{"n_layer": 10, "d_model": 192, "n_head": 6, "n_kv_head": 6, "head_dim": 64, "d_mlp": 768, "vocab_size": 1024, "activation": "tanh_gelu", "norm": "layernorm", "norm_place": "pre", "norm_eps": 1e-05, "positions": "learned", "qk_norm": false, "attn_scale": 0.125, "bias": "all", "tie_embeddings": true, "parallel_block": false, "init": "normal", "init_std_qkv": 0.023, "init_std_o": 0.023, "init_std_up": 0.023, "init_std_down": 0.023, "optimizer": "soap_variant", "lr": 0.00754, "beta1": 0.95, "beta2": 0.95, "weight_decay": 0.093, "lr_head": 0.00817, "grad_clip": 2.0, "warmup_steps": 200, "schedule": "wsd", "decay_fraction": 0.833, "decay_shape": "linear", "final_lr_fraction": 0.05, "batch_tokens": 65536, "seq_len": 512, "doc_mask": false, "train_tokens": 204200000, "steps": 3116, "dataset": "wikipedia_en"}
Each number is 128 + 24 x the weight over its row's rms, rounded and kept within 0 to 255. Layers, rows and columns count from 0. The size above them is the row's rms in percent of the matrix's.

# layer 6 MLP up, 768x192, rms 0.184, rows 757-767, columns 0-191
size [101  95 103 102 108 101  96  95 101  98 108]
[[151 143 140 144 181 145 113 104 108 157 192  65 156 155 115 136 119 106 131 107 110  98 140 103 137  93 131 168 159 107 112 119  82 116 101 166 155 140 133 123 147 105 102  98 107 154 102 157 125 128 142 136 113 146 127 155 146  99 137 147  93 100  99 135 142 170 137 181 154 176 138 128  95 129 113 131 122 109 126 155 108 145 124 123 118 131 113 101 110 145 135 102 168 153 108 132 100 125 146 114  62 113  99 169 124 127  96 138 111  84 105 123 143 126 158 104 154 150 129 102 109 145 116 138 155 135 155 113 133 125 114 151 100 135 142 119 114 132 138 140 139 150 172 124 108 151 106 113 113 128 130 142 143  95 163 124  98 131 141 124 118 172 106 176 123  96 109  92 169 136 144 116 140  91 149 162 133 152 106 173  90 106 149  60 136 106 151 131 106 138 143 134]
 [132 122 122 179 123 126  88 178  99 117 141 109 158 142 173  54 140 145  97 110  92  88 134 105 159 145 145 124  95 104 145  78 160 129 119 112 126 139 134 148 147 159 129 136 113 133 124 107 155 129 102 108 137 124 114 156 118 124 152  97 102 122 108 127 164 170 114 106 144 113 107 140 133 134 129 178  69  99 151 145 125 133  99 129 103  90  93 139 142 103 131 127 167 102 159 142 126 138 154 142 123 146 105 171 148 108 124 108 131 147 136 160 100 113 110 146 108 147 130 145 167 119 113  79 143 138 115 145 158 108 156  95 147 139 149  79 112 157 139 115 137 112 160 135 112 140 138 162 133 128 109 157 149 124 138 169 149 106 137 110 116 161 108 169 146  78 157  95 106 157 140 142 135 117  69 115 114 145 136 115 148 117  91 117 145 116 126 135 158 128  66 148]
 [167  93 112 126 129 143 134 125 117 129 160 117 108 137 127 104  89 173 160 110 160 136 123 123 101 120 133 114 139 122 139 114 131 123  93  91 106 139 147  77 151 113 123 111 121 140 148 128 145 165 186 155 165 113 127 119 155 103 109 187 142  87 122 153 130 147 133 161 170 118 157 182 117  97 114 102 152 138 163 154 124 120 119 105 153 125 148 112 145 125 130  95 129 118 147 156 140 149 119 123 118 140 169 135 148 131 152  95 124 128 119 130 129 158 141 153 150  78 127 159 128 133 136 108 127 126 123 115 106  85 140 129 104 113 113  77 138 117 163 119 128 117 152  97 146 139  96 115 151 123  97 139  93 120 130 142  91 112  87 111  86  84 130 135  88  86  84 112 158 150 101 170 140  83  67 162 140 152 142 133 154  88 116  80  90 164 134 135 142 133 124 121]
 [161 158 137 119 105  99 127 140 177 135 102  88 157  97  90 117  78 175 108 126 135 106  89 147 116 147 156 106 139 114 108 120 129 139 121 131 159 143 116 134 131 147 145 153 133 122 126 133 125 124 116 116 163 107 148 102 104  96  89 123 108 115 144 156 168 182 147 114 154 157  91 169 132  90 123  83  79  83 126 115 159 111 128 111 151 165 125 160 164 111  98 142 160 135 153 153  98 109 127 126 109 117 142 140  84  96 151 110 113 142 147 101 140 159 158  87  80 152 130 136 101 114 139 162 156 123 101 135 132 162 108 117 123 130 146 122 106 171  87 156 150 134 107 155 136 120 115  77 169 101  82 153 101 107 110 116 112 152  97 136 153 144 131 184 143 140  91 116  86 131 114 152 135 136 129 133 121 144 114 126 137 112 149 140 143 123 124 108 111 140 117  86]
 [133  97 116 138 116 117  96  74  97 170 143 151 121 112  98 129 145 161 161 144 147 167 146 159 136 140 125 139 133 175 164 105  72  96 135 136 148 118 145 109 115 122 124 112 117  91 120 152 122 151 172 110 126 161 173 120 152 146 128 125 115 115 136 106 100 126 121 136 123 139 144 157 140 113 159 124 110 166 131 107 159 158 143  68 131 121 128 146 136 114  84 165 188  94  93 138 114 169 105 144  86 108 105 105 128 137 135 127 148 112 116 161 173  92 113 157 136 164  74 106 123 125 121 117 139 125 136 129 141 136 141 127 104  54 157 149 117 185 151 143  88 136  89 138 140 115  99 123 127 139 101 103 156  82 135 103 156 143 168 137 136 104 131 132 158  96 134 131 132 137  89 118 128 143 153  78 128 140 126 126 101 111 167 147 138 127 108 126 124 142 124 111]
 [112  78 109 131 138 118 148 128 127  93 144 109 151 122 117 108 117 189 105 102 135 120 152 155 125  96 138 168 151 127  95 151 135 160 124 105 139 129 111 143  79 121 149  89 116 142 120 140  99 114 132 143 100 178 144 130 114 146 167 138 154 123 103 111 136 150 120 104 104 153 112 107 107 135 158 166 125  72  82 136 160 137  94 153 155 182 166 166 122 121 174 123 120 103 119 117 156 114 147 136 157 111 137  99 133 103 150 134  98 118 134 120 131 132  63 140 113  94 132 113  83 118 151 180  98 116 136 188 113 136 139 150 118 118 105 180 132 158 197 103 106 149 155 134 164 119 131 122 135 141 168 129 117  99 137 166 120 151 116 137 158 130 122 145  87 132 117 139  70 114 123 116 136  86 103 117 142 135 148 138 148 112 115 114 101 125 124 142 138 134 125 117]
 [ 86 147 107 138 129 123 137 109 131 161 137 125 138  44  84 126 116 126 107 148 163 108  77  82 114 145 173 118 132 149 158 155 121 135 164 136  90 184 165 131 119  92  55 137 126 136 109 134 126 129 107 130 151 123 115 155 123 137 124  88 121 154  95 179 144 138 161 135 116 175 111 120 138 110 127 127  91 138 158 130 120 125 144 145 163 118 137 107 122 114 123 135 135 137 115 126  94  80 174 139  99 109 115 132 110 120 144 106 150 124 108 144 116 107  69 161 151 123 120 123 112 149 126 141 128 145 141 150 158 149  71 146 138 114 118 126 107 150 122 118 151 151 105  99 129 103 167  96 132 176 143 159 156 164 138 101 135 150 162 103 151 137 168 123 127 102 135  96 143 147 100 118  98 153 145 107 122 144 142 139 127 109 119 132  85 157 136 121  97 145  84 119]
 [149 112  95 156 134 155 124 131 130 145 124 142 156 179 157 124 105 141 132 151  96 113 140 119 159 152 147 116 121 130 160 139 152 113  80 191 104 128 123 139 113  85 187 122  87 129 140 142 129 107 134  78 102 103 142 127 110  85 138 155 123 121 159 128 145 126 105 103 122  74 144 163  97  89 122  85 122 117 151  92 121 144  81 166 154 106 130 142 109 154  79 152 115 108 126 127 135 108  63 132 136 109 141 133 127 111 142 111 129 146 114 170 106 104 138 104 122 119 102 110 148 146 120  89 127 113 146  92 149 112 111 119 164 189 110 155 126 130 153 121 124  97  98 111  99  96 151 108 133 135 139 102 132 124 110 141 118 109 142 158 156  93 138 114  61 144 149 125  89 109 121 100 141 170 150 147 112 141 150  80 108 138 131  97 119 126 124  98 120 123 124 114]
 [103 158 107 119 160 117 129 120 121 107 115 116 122 128  84 150 140 144 138 168 113 104 127 114 109 155 120 149 133 142 116 128 141 105 138 108 107 128  97 102 137 149 120 117 129 110 125  96 104 120 136 118 124 166 152 121 111 138 192 121  98 122 167 122  85 162 101  68  98 124 126 157 105 182 114 112 106 123 122 164 149 146 120  93 133 150 118 121  92 112 146 102 147 145  84 106 108 106 138 134 121  85 124 159  88 147 111 188  97 146 131 115 148 108  99 135 168 115 110 106 161 127 128 104 134 142  74 106 144 130 111 160 155 141 146 161 128 117 155 111 164 102 171 144 157 148 124 146 145 153 126 164 163 136 150 133  98 143 113 109 146 147 133 166 107 115 100  92 101  64 128 146 110 156  84 147 153  96 155 168 129 117 126  57 142 151 129 127 115 131 131 136]
 [ 91 117 125 143 141 135 124 145  77 129 103 114 173 154 148 129 128 142 141 143  99 128 149  96  99 150 152 116 130 113 114  74 162 134 135 158 115 128 144 143 130 119 138 109 129 133  94 186 124 164 121 117 129 106 121 141 158 121 100 140 142 143  91 122 111 128 132 137 120 130 136 142 143 138 121 128 153 119 144 119 118 133 128  97 122 108 105 115 134 124  99 186 189 113 150 107 103 168 139 109 104 124 106 108  84 127  92  89 112 122 148 116 132 135 135 149 105 145 141 153  91 153  98 140  93 120 119 122 119 101 153  77 158 117 115 139 114 156  90  73 146 121  95  80 172  98 131 128 180 174 143  63 135 104 123  81  85 105  94 122 104 135 173 131 143 143 161 140 135 164 131 140 109 117 143 119 155  92 134 177 134 146 109 104 130 136 138  79 146 124 115 159]
 [141 159 204 152 126 159 124 119 130 159 105 135 162  84 132  77 141 121  96 120 114 157  98 106 133  83 109  83 133 111 137 107 107 114 135  98 136 122 105 198 134 118 116 147 158  97 112 107 137 126 186 154 143 167 107 130  80 114  93 175 104 123 115  98 174 146 123 130  95 107 144 137  97 121 142 134  95 126 112 108 120 135 115 110 133 169 136 129 101  65 133 128 146 133 130 129 146 141 129  99  84 145 134 128 140 130 132 111 163 133 138 138 115 130 124 124 115 155 107 107 134 146 109  68 118  85 199 121 173 145 178 127 105  83 134 173 138 120 138 129 161 125 121 123 121 110 143 132 103 103 118 128  91 112 133 101 124 146 115 107 150 152 138 140 131 144 120 100 138 116 102 116 140 129 108 162 153 114 117 108 128 147 141 135  95 130 126 109 147 125 146  77]]
# layer 6 MLP down (transposed), 768x192, rms 0.19, rows 757-767, columns 0-191
size [ 89 100 104  93 116 117  97  96  97  91  96]
[[125 153 115 104 125 123 112 102 125 118  75 130 100  77 158 115 125 106  79 130  97 139 137  74 157 141 139 146 160 119 112 139 170 125  69 164 145  90 123 139 118 106  86 130 141 102  95 128 136  96 128 107 114 169 127 132 168 112 151 146 140  91 124 138 186 123 166 143 107 141 126 152  89 169 120 122 149  95 125 144  98 128 111 160 140 154 155 121 140 155 164 118 128 131 166 123 137 133  87 114 152 120 111 131 113 149 154 109 138 159 159 159 115 122 153 151 175 115 114 110 155 143 104 120 150 141 146  78 144 115 136  85  81 104  67 142 128 110 123 149 130 108 118  97 155 126 134 110 160 137 129 116 128  84 159 116 126 132 110  99 129 113 124 162  90 166 109 119 141  86 149 134 101 111 150 155 114 155 118 169 158 103 138 105 140 150  95 121 118 149 132 135]
 [114  85 108 114 125 149 146 119 148 106 113 143 162  95 110 124 141 163 109 141 139 139 123 113 127 121 131 156 131  88  86 158 170 154  82 125 148 150 130  91 129  86 150 124 131 175 136 121 123 135 145 131 132 127 127 100 109 126 103  97 129  94  92 133 145 118 168 109 118 154 140 100 120 159 140  83 103 109 106 112  90 132 186 136 150 155 113 109 155 115 153 133 157 141 133 155 105  89 132 135 148 148  90 146 134 103 149 124 118 193 123 116 182 125 127 112 129 148 131  89 136  97 172 154 119 137 119 149 114 146 147 171 113 156 106 149 123 100  77 138 113  83 137 140 125 105 156 119 107 151  83 121 111 127 156  96  96 173 119 132 152  86  89 138 105 152 103 110 150 149 144 109 109 108 140 143 132  98  85  97 114 112 122  93  99 101 133 118 159 111  80 132]
 [139  91 128 108  96 123 105 152 131 107 142 175 117 166 143  99 112 151 118 139 175 124 137 140  92 144  91 101 160 111 130  87 114 130 162 105 100 160 138 126 135 141 107 107 146 167 101 139  84 132 161 151 128 107 156 138 131 122 158 134 103  92 129 119  87  99 124 131 103  97 164 111 116 104  92 192 163 142 127 126 121 101 176 149 177 155 124 126 131  60 144  93 118 110 152 132 102  96 175 121 151 132 146 127 148 139 117  80 112 133 147  94 126 134 178 142 158 100 156  99 148 147 122 123 110 127 129 184 130 100 139 119 121 148 131 115 128 141 125 136 147  95 118 158 129 160  91 102 122 119 126  95  99 129 115  88 143 157 138 120 125 158 129 151 124 108 132 160 146 154  85  99 134 105 113 125 140 176 125 100 128 128  96 101 159 120 148 110 113 148 108 101]
 [131 145 147 120  80 144 109 128 106 116 110 122 106 121 191 131 147 154 114 105 158 123 155 115 128 128 155 154 108  96 149 179 137 110 120 116 142  91 116 161 157 160 149 118 122 128 118 103 129 127 169 102  96 165 135 152  78 111 196 150 159 161 138 133 113 149 142 105 180 108 113 121 157 147 156 157 156 139  98  89 158 153 101 138 111 116 131 109 145 117 129 110 119 147 143  60 167 120  90 154 122 132 129 119 171 139 133 118  97 112 110 125  77 124 100 155 163 147  97  94 125 103 126 113  97 139 125 138 154 135 142  97 130 120 114 126 155 174 133 108 119 130 141 134 112 125 151 115 109 120 162 158 122  86 140 180 118 145 162 148 117 146 115 125 169 139 157 134 116 122 145 157 106 127 115 123 135 148  82 129 166  79 141 115 156 128 151 138  95  88 107 125]
 [120 121 140 118 106 134 145 127 133 106  94 122 126 139 112 125 131 166 144 103 117 116 134 104 123 114 175 160 124 116 123 121 138 155 176 108 158  71 183 125  93  99  99 153 130 131 167 107 149 143 119 139 125 108 145 106 109 152  83  72 142 124 145 203 146  96 121 107 145 154 128  96 100 123  75 166 135 119 174 134 114  86 117 141 107 119 150 109 117 135 107  97 123 137  89 116 112 130 119 103 123 159 128 136 124 116 205 122 155  99 141 143 161 110 111 194 121 144 131 122 146 130  98 137 163 100 108 126 109 102 146 141 117 172 127 156 153 108 106 125 152  99 125 126 140 100  90 138 120 117 126 138 119  99 133 105 108 129 135 148  72 123 112 126 131  94 142 149 131 139 122 102 147 150 125 160 113  75 120 114 104 109 100  97 121 147 147 112 179 118 126  91]
 [132 145 152 146 115 116 126 136 150 145 113  94 148 104  88 122  96 102 138  99  82 136 144 151  97 131  99 130 114 151 151 129 115 152 100 173 153 128 129 111 176 118 137 141 130 139 112  97 175 103 107 134 173 112 106  90 154 139  96 156 146 111 137 143 151 110 105 181 111 106 118 110  79 111 159 118 108 110 168 135 167 155  91 107 120 148  65 119  94  80 124 127 129 160 115 143 144 174 133 124  93 127 135 130 123 124 104 140 141 126 123 116 129 125 142 132 119 107  66 130 127 174 122 147 169 164  97 129 144 117 132 189  94 128  83 112 141  85 118  66 142 116 120 126 114 132 122 170 132 103 150 134 111 154 191 109 147 141 112 124 129 147 137 157 110 135  91 113 136 140  97 136 128 155 156 116 125 111 166 141 117 137 125 136 174 141 135 133  97 137 125 109]
 [125 139 159 164 126 115 127 122 152 124 104 115 130 185 120 159  91 153 115 144 116 105  81 112 114 134 115 127 167 134  98 121 145 121 144 134 110 139 133  99 126 100 109 110 161 128 116 151 133 164 119 153 142 115 165 104 162 127 132 128 147 103  93 141 134 177 175  92 125 139 158 137 136 145 121 136 162 152  70 145 111 145 150  89 118 112 146 136 145  95 123 103 106  90 152 132 137 138 106 121 146 104 143 147 130 101 103  55 137 114 128 113 106 111 128 147 140 102 147  74 138 148 105 132 108 114 142 159  86 107 148  63 127 161 133 164 147 120 113 119 139  97  96 129 114 111 105  56 123  96 151 119 118 110 123 121  90 123  86 169 106  91 139 140 153  94 123  77 122 112 143 127 162 110 135 166 140 130 109 148 106 113 110  93 106 144 124 117 107 135 150  78]
 [150  89 109 128 129 134 124  98 101 113 135 131 144 150 116 128 138 110 119 153 168 117 120 118  93 137 117 155 154 156 113 163 118 119 100 118 139 104 125  82 131 105 156 127 128 113 131  73 165 138  76 142 152 137 114 147 123 104 166  63 164 109 106  96 165 158 102 133 119 104 123 102  70 125 149  96 170 124 161 133 127 110 122 112 192 163 112  97 165 116 122 161 175 112 127  91 130 132 102 139 131 135 135 122 129 120 144 112 134 151 171  76 141 113 104 136 151  93 116 159 139  93 131 156  92 124 110 159 136 135 119 115 118  78 133 133 140 126 110 103 141 128  93 109 158 151 114 114 108 123  93 128  88 160 120  93 177 126  88 131 131 110 136 118 125 136 103 150  69 100 155 139 134 111 133 123 146 132 154  93 155 161  94 127 149 117 132 172 114 129 140 122]
 [145 147 108 114 129 178 139 137 143 148 187 145 136 145 136 127 146 125 141  86 119 125 128 106 134 137 142 134 156 141 122 121  95 129 143  99 144 166 135 112 141 161 129 116 104 120 141 176 151 169 158 100 127 141  93 153 144 163 121  79 157 128 126 145 118 163 168 166 157  92  95 137 141 114 179 112 148 112 143 110 112  93 137 174 119 111 153 133  92 103  94 125 171 133 186 161 128  99 131 142  84 117 171 165 134  79 121 133 130 182  92 112 155 152 129 145 100 120 111 134 135 129  77 104 138 110 160 110 141 135 116 148 154 125  96 118 160 118 129 142 121 106 113 140  85 166 133 114 129  90 165 100 128 115  86 143 146 147 119 127 106 113 119 123 105 106 175 118 119 142 112 130 140 145  98 133  98 146 110  72 162 126 136 155 142 120 152 170 117 112 146 119]
 [112 137 141 196 119 119 123 138  89 100 106 139 156  75 128  88 145 111 170 126 145 131 142 113 131  95 133 117 157 137  85 113 107 151 124 149 162 137 108 161 157 133 145 150 136  88 151 123 111 142 135 136 127 100  92 151 139 147 157 134  98 134  93 131 134 153 105  99 134 133 122 147 153 164  99 103 143 161 157 103  99 130 123 136 101 142 164 156 132 131 169 173 126  87  95 112 143 116 147 112 147 148 132 137 185 140 105 149 155 150 102 140 108 133 115 123 142 115 157 111 108 131 132  89  96 133 137 174 129 145 124 190 115 128 130 118 132 150 127 136 149 103 138 148 160 142 145 131 114 105 155 146 121 125 142 125 131 139 188 135 133 145  99 115 136 161 148 122 141 124  95 138 103 180  44 170 141 152 113 101 145 110 123 124 124 134 141 112  70 141  97  76]
 [ 80 139 111 148 107 112 124  96 113 115 125 137 121 157 114 111 149 136 184 106 111 145 146  85 148 156 129 102 150 138 120 146 169 135 147 143 125 172 103 180 151 118 106 135 133 148 148 136 151  92 134 181  95 172 120 164  95 142 142 112 134  96 164 112 157  81  94 136 127  82 142 149 103  74 140 155 128 140 100 111 130 110 113 168 111 110 144 166 125 169 114 112 116  96 133 101 180 123 146  87 155 110 153  95  88 153 152 141 138 123 130 121 114 115 106 155 126 100 149 127 130  74  93 106 124  85 103 117 175 109 105 141 115 150 130 161  87 124  79 110 134 153 129 122 112 129 119 131 134 125 124 121 112 121 107 102 129 154 151 147 142 149 115  95 163 129 146 101 134 121 148 103 141 181 157 103 160 113 130 117 130 147 153 146 126  99 142  86 121 142 125 140]]